{"n_layer": 12, "d_model": 192, "n_head": 3, "n_kv_head": 3, "head_dim": 64, "d_mlp": 768, "vocab_size": 2048, "activation": "tanh_gelu", "norm": "layernorm", "norm_place": "pre", "norm_eps": 1e-05, "positions": "learned", "qk_norm": false, "attn_scale": 0.125, "bias": "all", "tie_embeddings": true, "parallel_block": false, "init": "normal", "init_std_qkv": 0.0224, "init_std_o": 0.00456, "init_std_up": 0.0224, "init_std_down": 0.00456, "optimizer": "soap_variant", "lr": 0.00331, "beta1": 0.95, "beta2": 0.98, "weight_decay": 0.097, "lr_head": 0.00657, "warmup_steps": 200, "schedule": "wsd", "decay_fraction": 0.691, "decay_shape": "linear", "final_lr_fraction": 0.1, "batch_tokens": 32768, "seq_len": 512, "doc_mask": true, "train_tokens": 156000000, "steps": 4761, "dataset": "wikipedia_en"}
Each number is 500 + 25 x the weight over its row's rms, rounded and kept within 0 to 999. Layers, rows and columns count from 0. Numbers have three digits each. The size before them is the row's rms in percent of the matrix's.

# layer 6 MLP up, 768x192, rms 0.121, rows 682-749, columns 96-191
095:464498460521514453519507492502526486454504489537508493499467506492538487508476470513486504502515524531500493517545539497532504523505526465512515494480504466467504527495517490484549514544462521487496540505507512479455521489459502483542478528544500555501566455469456486493504508504495542524
112:507509501515493457535516526495519524511522523497538496499483481517495446499450528481543453522459505505504462505470506514542508482497474537496488546504514472480506565489496519486472499488468513489503510515473468558493438449507487465530501504523495513497484510510447454533505478502470478498
098:509509502479493490534481539511518456529499496546492492463452524500468504480473490481469447508510552514525490549542523476504535475515542476445524486482491465533484497485496489533522476491518505511547514503463509483488479497471475513508466511539509503474509491540492473500519517518503494517
104:527471550511469460514484493501492486492469506525468476496541525451469523532485512474530503485448540482507549500505528475527457472490544512445480498471521547522495519547481495472501492483513516502515482507488476484468508517483492534477513547508500474524487467492513511500494477467508469513
097:478460507516493528512524486490490485447483528534510530505480488490506533522481508487518506488489495472501496464507507472481479498543498497490509553515484536553499502510550488517488524484492551504538443475542492490485492527485513492476472553519544504517485508457509487516473517548528483495
096:481511527534514492550551508487484494474515492497548494492529533515527461541509489478507465547475472499508515497494513493497465476516543462532480503481468519477506491479506481522521479488540487498463490512531505519478494499534501508530518495523484503490513465501508534484490518493499537506
081:473480469503510501482517495536525507536565491487437516505493503513508497455512543503485437498485488520525521492464549476493493518467521472494468498510492467498465500458489435543510531507482545487506478556481508524509482520492467540479497547512462508503530526512508463488498484498506494487
099:500475480470502488485492518483499448502520463543519502522516474518542499495556471518512485489485471465453518508518511456507516466484468467505496478524503516500498540501519533493474525509493495561502523501510530457498487493456455504500514493520461503506474536488507515440511434510488491497
094:505475527513521484531494474478540505490463512485503480467500505476513471484487464508529520523492498535480490481507493497463503501527492501496475550482475473515497505450486471470513556484480466483521509509528475513495459487518524534502501514479515470500505563525503491499466502516481530521
085:519545499512479499499461506508483512519516500513498535477511487517487483473495449498505492479493511490449512496523457530522446566540498523510480493516510518510475489460505503474486504492557444478503509538497494521447478524443510514456513534492522512508493476492488526480514512473531523481
096:517481465483490523472482482506464490457506525497491493472488527509527471468515512473538472487456511535526509519495508528457520526487517482517515463479492494511509474524520492496506532528516524493511526438534485495521464450502512479463545492496475551465490475474492462495497508456552529492
109:480536473479485450477513499502493512503507491472532518508500477465497501467484519487495507523456543479474516481476471470496444482517470507482503521530525519466501499459494500519555518563469522479545477530453523513458531536515487530547488483477435467541437501527511523481502480514486496501
103:481519471488528458447490474456518468505463488539520488510527506479506480503482542534512490467527473513489521520508503469493472472526509484477427502508485512436528507501474513531496496488497470505515516545537546512476517485466460501484494512490537481504507513495481550491485443496488510461
098:499449545500525461514499495486493482503490499526502522524483525531493519479518510519457475459498493512498504506497526509485501513493517462534489493473519469520495547539501439500514481488492500500422482527452484479537532487517481468451457509533540504488493461476511486479469483468472494499
107:511493480496515483469521467552484523524491478526485530524496506503497486465522521470521500517464512517491522560488509483501495487532506540513477500467511496449521484516540471516513506526472456461536517513480520506483503518462497530512498514513503504468487525525482462533515504510500488481
100:510499497496501482499476502535514523486446516486506497505489516454566533514507550506536547501461518520469519516495517492492474502529476488461486525511543523500492462505482493526508483511525490487570425483503491542509516470504487481524491517520453531576521488522496474495482477517482517524
098:501493482457498484482477490517434502485442489498537527548464536518490466494513486484501486488494492495499502476525486495506513497489558572456499512507479457523467481526509504518477503482479559539505505543503554523454482523551507497490521480508509504493492490560511536484504541489524507502
101:513467446502446510518495487484483490536557527461477471483501468508502521505460521556498541513464522484513531517525513462502509519540479539527510527481504493518504484490501489441503486476512473479534506486486467518502507512445524501484477545470512510523494492518499453482469498495476511493
101:473540473482524476520528512471531488474494550486478466500501475511492488523488514561475497491517485510513494513462525513520433474486501519488504493523507515523506519542501500541500517493508521526506489511481507499487521517483453506460485460551532512480505531482533475502501520531470480496
098:454520480508516485512498518529509505527477490469512499508525505483494533472508490494415453508518523504507496480493470505527464465507466496484512504519487533486475488505480481443530454520471506480519548509507512504445535476465450501416482450501507510513515499474530497516514517465520463489
086:438510487489474505509454478537490464521527521473481505509515519486511504468450501525509477512505508472489477523467533518508524487504532521451523541479489498506525511499515538535516479514547517518507511487481447527520504498524575505479528519451515455473469494515526488512447528478487515475
101:488496501548470468523461506508547475507527508494492519501502503471506499491513453470495484504469488500508521484499480515518511501510506516515526489507473458468542515514510510524437483492489520534510527500490505479489482515499472486494549448489517547495482475470472452466470445498492492495
115:519539510539510507524452496499497467518557504489488505475510509480527509508504478516478466520476490499504488498544510502494513477537497482534464492535490491561504502484483436483519485503510566479503510525500490498460486472510504472516485454506496494523495480551499502437513501515543468498
090:501461466512495505493565475485506492488515506446505510407492519538524495466489479497506510477477486455519526514501475473482538540491480515539488507511552506501547511521504514486492516542518494479434508523476486504548483508472511508524482530491534504498528478498510542503454485447518498533
103:525512464518546475489518524513473487529542507510519552521513442508547504518498479505508455469469523524508523509450547499526556523523507516538478493519474502509527519525464521447499463508494502497495483501539481532498509508476556523511461483517496473494480507467458480478474523511515429475
092:501501513514502498511469505472468518491478482486532503490503522530528497524518471515535450538457474473493523507555517483506476503473438511535502514486538523522485521519504459491522489516535534526524491468482541479550503503472487479510501502459523491464460495532511507512494550505522478507
096:481530491525498482505451521480504462524495520487510485515506509447494477488504491473513483513473438495472483507551496521494513507514541515559501502507484539535518533481500512505504466521490503510482504495508537476514488502490467492487460517507513496484512539504474561508517505472508521502
099:515431509449509513487480520486520482504454504511465553489490521502488502508490492523508487501514444496528473454485467490525477453522496512485512488500507516497481473518505537479496480501500473542516486594523510525483528513477499474498493511505478483493541509482485511486506491478509494509
107:529492558541505515504492469499480515495504489568495493515490513460452494524518517513525507508451574493476531511529491485546485449490527515455514497516502510471503527511532484562481483508515458483473484527454532483506519525530491480512484547493464479453452466464480436501503475505484528462
102:483523479513488505522514481547487524461505474509530491545488513511506497479489528440543501513496486502523489528454487504504524461536477509497553488537480490488509482502512519542502527521453523503532520520498463470521492550522485483518506571485484495503491468519529473505481519495464518501
090:513478487506497463529509512531495466497495522479479503481504486531496517488504531489465535527505502534497522468486506501522491499515504485522518478483502516526505437460507470485515499485478507476484480528468507498526478506536514469462523513552483485492497508448500531480464507465488534416
091:525483516463489498517497512524523526525462480513553485527519479498511508482528531484493507509425565499488472499518460482546532496503472477521475527476474467511513510489507469517479523487489477502509447569516523489463505534487446529483473482522496491453494507480461517488454487482511483501
096:510474490472457503481507513482516533527507529472503482443524497488486531504534487509480512503524486535503523429522527496514509515467529535518493504483493526536489533483472493481482477489520496497469477533462483548489497484550503479502530491484502518529482470511502484487489532511517510528
093:554504561473489486549515521494568511502541521478458497498511506474464513497480458485484466520477511507483456499495533468513471510513481499484517470540492502509473485473502489468548487535505485496496586494529470491482505495500504515541518499517522496502522503484500453495476532534551523498
101:454477476511554494537484498484484470496528461476537546470485480488552535496525540471525493478509460506476516517497546553526506517496503487482467494507494483450497519515478489478507510512508519455508498489472515460502495465477490502538491491515493496512466548506462511472495479497462480521
102:515474512503458487534482474439508497486516493497545505577474518498485488552484516535530516495491472486499510540518429499479491530514434491512490485554472524494527475504443492499486501486482509506499452520476525533482474500500514489461466463545478491500507503526487492493471543500514516514
108:498516488512493458513498547491500489495515472481473507483495501465526482516470504489500543524486520528483466511474536491499452539541493472479510526522497531493519445478519499517505552493454509493493476508515536442399511495503535497553470482506503517540517479512495479454507502496460523519
095:495511481485503525477523489511528504497475495531526543460449492459496466489524504539525474567503491472489542511491472467502498540516486502507499444502477570514449502497515510544524483538514511486476492476457498513521508527536492493513510523467508524513483498478536506520502485511488473491
101:486497458488503478508499448517468485549484509562503470493556475469523527516528509514488504526484480527456477509484520468531537489491498521541504484461532527481500451517454549512515556464462478532493509550510513516514528497485456467498537483504526497465521456514507506489484516485495473497
101:484508519499516536471537512510456469488484527486486539509485536500517462525486489539456503444517541465522479538531497514497509471465521540503533507475494556517492508486497441509496484510528516483470502492464540478490497485483508467473491515490528494529496521480481491506470524510502531538
100:512475472526533481526478489506513436508496503442450522515505535539506511514501502474492480484522564508499470502498501501523519490497460515512503542545507469521589498503488466548472474513504500514516476497530518478495550509496494483487526515485517477511479508496489483517523482481499463510
108:453478536520475496473521471532497534471493442488499508497455515477510501487487510489466473471491498519503506515476457510507494509520523519529512534498501520490500535509491477521523509470499499512509515486559520481469501529511535509524459531520487477514492518492458528502489550479479484498
106:546524526518480495517517521480522456459498507487527539500481512510488492507497526507487460512528497529524502529512500506517464512506467479520488526486482519467477483457532442501487504488446501481550491474525530452468523488470510497500488536513504445492460520476475496522471483511478513521
087:509487526494500526494548470496533468508512461450488500515480457524487522491491499501532514498495469526466489526453569530481485511480532519518499487522498551517527461488480515525522529519524496505497507488540471503503527487496518496508492494478521486537536531493445473494507498543462482504
101:500495488465475506533461485518493508493469536464495523486461490528514510519539520532493501505499536494498532554499459451539457497524508508529525505532504532515492512533510493486479547484556526477495451569485462458493507521496505494535473510503475506487479524526540490470511504512533505450
105:518448443519484536521490503515485487513499566510517528486497525467511523484529488467473491501543453492441441524448537464505531482481521515508496496538457491532515512528534492462499501503490481482505484510467502485527448467509467520515483492557535468504509471498508538526497506499519437499
099:543513452487482492521486452507527510498469469491518494473482498496463532483495503523483449488482516479442536490513505485479517518483509524447551481478492526493533515493500494462506538554533466477525509491474471503552517486502515541495532525471511516474538486492507464495462491509538492528
095:482521552465526590513482504512513491514491494496518513534518459522541461490502519466503521531482498478478545490505443486534509487491479475503513512483498555529491514510475500489501510483456468486500543495501495473479463506494527476472465510500506531464499473543511492508430500530464480552
097:510452500507488560526512496491485481479486467528460510537461487496490502498475446504518457532517505478487536496540524518512476472499520520479515477479503511487518505550551467508519484532493526506500478502538518554467508525518503456511496489509534510490524527481496531541460482493546472480
091:510509507451503510510492539488497490490489558516486480498432497500538522473487515513486510495481501567521530492487501551481507470488449516497420490501515547488466518480529482482485491474509454464545534507535532522486511480485523446468519478482496495515463472531476479446474482512530462515
102:477511512510525492511466497527491434473527485505549489498513498499540504515536519495522464476504452513515504556517509547521470508497526454518497476499515505510493512536513500545520480469494496482481468497490468514477457498540461485496502475513485437484522517487497515506502532498505487492
104:509500483480537502489499513532442510425553516505461484478486486496554540491550505534486493510517491509515484499487473530493504468485480493493516499482509520472509478537500443489513480529509509497514536521488464501504465536532537502470517490491474441531501536497537516456486474534495492482
100:527471547508492506527497539503508505522496491508519466517495514512468507519528514528528485520522501513532499513510507473548504507504500517500503473508505531423512507497502526497496484558451497480515505469475546485444522503500485509522541497511478484494473486479537469513472473459498534474
091:508497539548467521469504454512479508523511536550479489497502536479481463476502492514461493510480490482527524481507481520444486487509493509527472501487488509495532495497520528471527464535479503528470498534461510490485532544487504499479483543491472522508490529508523496495517514500482492508
105:516530484514537459518487528534470508506448542470488515484498510464549484445444509497492474487498496496518424534488479534487514492466523485498474502515500522530505503517517475494505538494518511499499500497522492507491489530529508502534470489468481447481512481508521474508489506529468516477
092:483484499463527453471494532544494518546528548506489486525501532493538497548534487498509501498462486559510490513508516482512495478483492459505505461534495494481485489487488459504460526502480486493547514473515494543484486467506514520481503516450478527526510508511521528491495451535529496483
093:531481506477491491463528477493489494496538493476480519501476528538505490510485511486490528470502492523508457473514551473508491523527553560498483514495510484524512559518476497471507464531507515444493518481466514515471546527499487501469489475536516507470500468521499499476478518492506526532
096:483530525499517543548515528522484476480517517469485509508495501473531530509470514523489443503501489450502486522524508430526475540471527518538502516504493528447489487482481510466499492504491470511513534526491487485504476504487514537496501498473509499456554501485550514493481519512569492507
094:472473493485457528484485476496545484515497538493508474507469486468506539529512473539537533500493473484509469516505504498512543517521532519468487531466543492483524494528485438523482520491482438496556506448477520545495493537539487497491501488459515515500516501497503455456513511520494489476
102:485478490446409499510474470532479470540503529509508490527512528513518520495491482483505514495494496512476494505466518536508476483504519490501481473513529486493456486514511528545500508468489522481480497496528481480455514512483520487509507528511498506518484497439484495509472485428487502495
099:483499482532503513506486506513526473494494459530479519510497482510479449474470485487515507479537443476517484482490497509511524508464468512488517495540527520478498503493532523515507494549532562519520518503515487481489496523471491431480500503504546464526490482537452486489516508511464503509
104:515511478475456536469450471496488484492487508472507504557493505540513507523527492486498511517525533492498521487485539536514500495478509486513527512423501534522502513535483509487483500545493497515506461491524515527468477494465469508500524496498497533521547497479562500497513508483518476490
087:490511509503535494507502522503505515475535515548489460471546504508495497501459460461476430544504503494432468471520494502547483522491520488490520530539427513517528493480494528478516469480517484482500469484492514542505465571478475491502487542523541526468494500486502513452477503461516564505
098:480473505529490488479453503462553488529506494541466506475477482532527514514539486469516534466493530508479491499477511503470514506503497495525507500467487495471506464525500545523463508508519505457491516503508502530493499523541488497493524506511509451510525551510479502543487464505514524449
103:447493506489469513503466438480499453474482541528477486450501562473501518519541493464526502433494513517488521539489488546507495525505542492482498507509531520549516507558481498502512500503494520488466504503503489500481479476472489519480492547468467471495462478548477497507520518499482514489
103:471509460486495495508536524510483464541485536498516509513501493471513525491510509536502531492511481488474433496473510522488511552461500478517516487540474527521503505496470509476489492490517504481494502518458480479456481472507515493530498483508495502528528476531492502526522507492496541481
108:499539513485543490475520473503489513505485484506495531512476524499496501498497499476551500520516514542459521470486518434480514482493509466547449531498487505513475541528514509518527552468552486470534514473546511504549474484515502500492494545501476521464534499484505515462445479507493504550
102:496509506474498530495538526527514511481468500530498491513482502464508489445498497444521503487532521510494486486458501519490511495538558524501476492464537545490504495510523512549504457518546555507530535481506470491484463457509450468513512528483504538527479496481492492495474510477482471488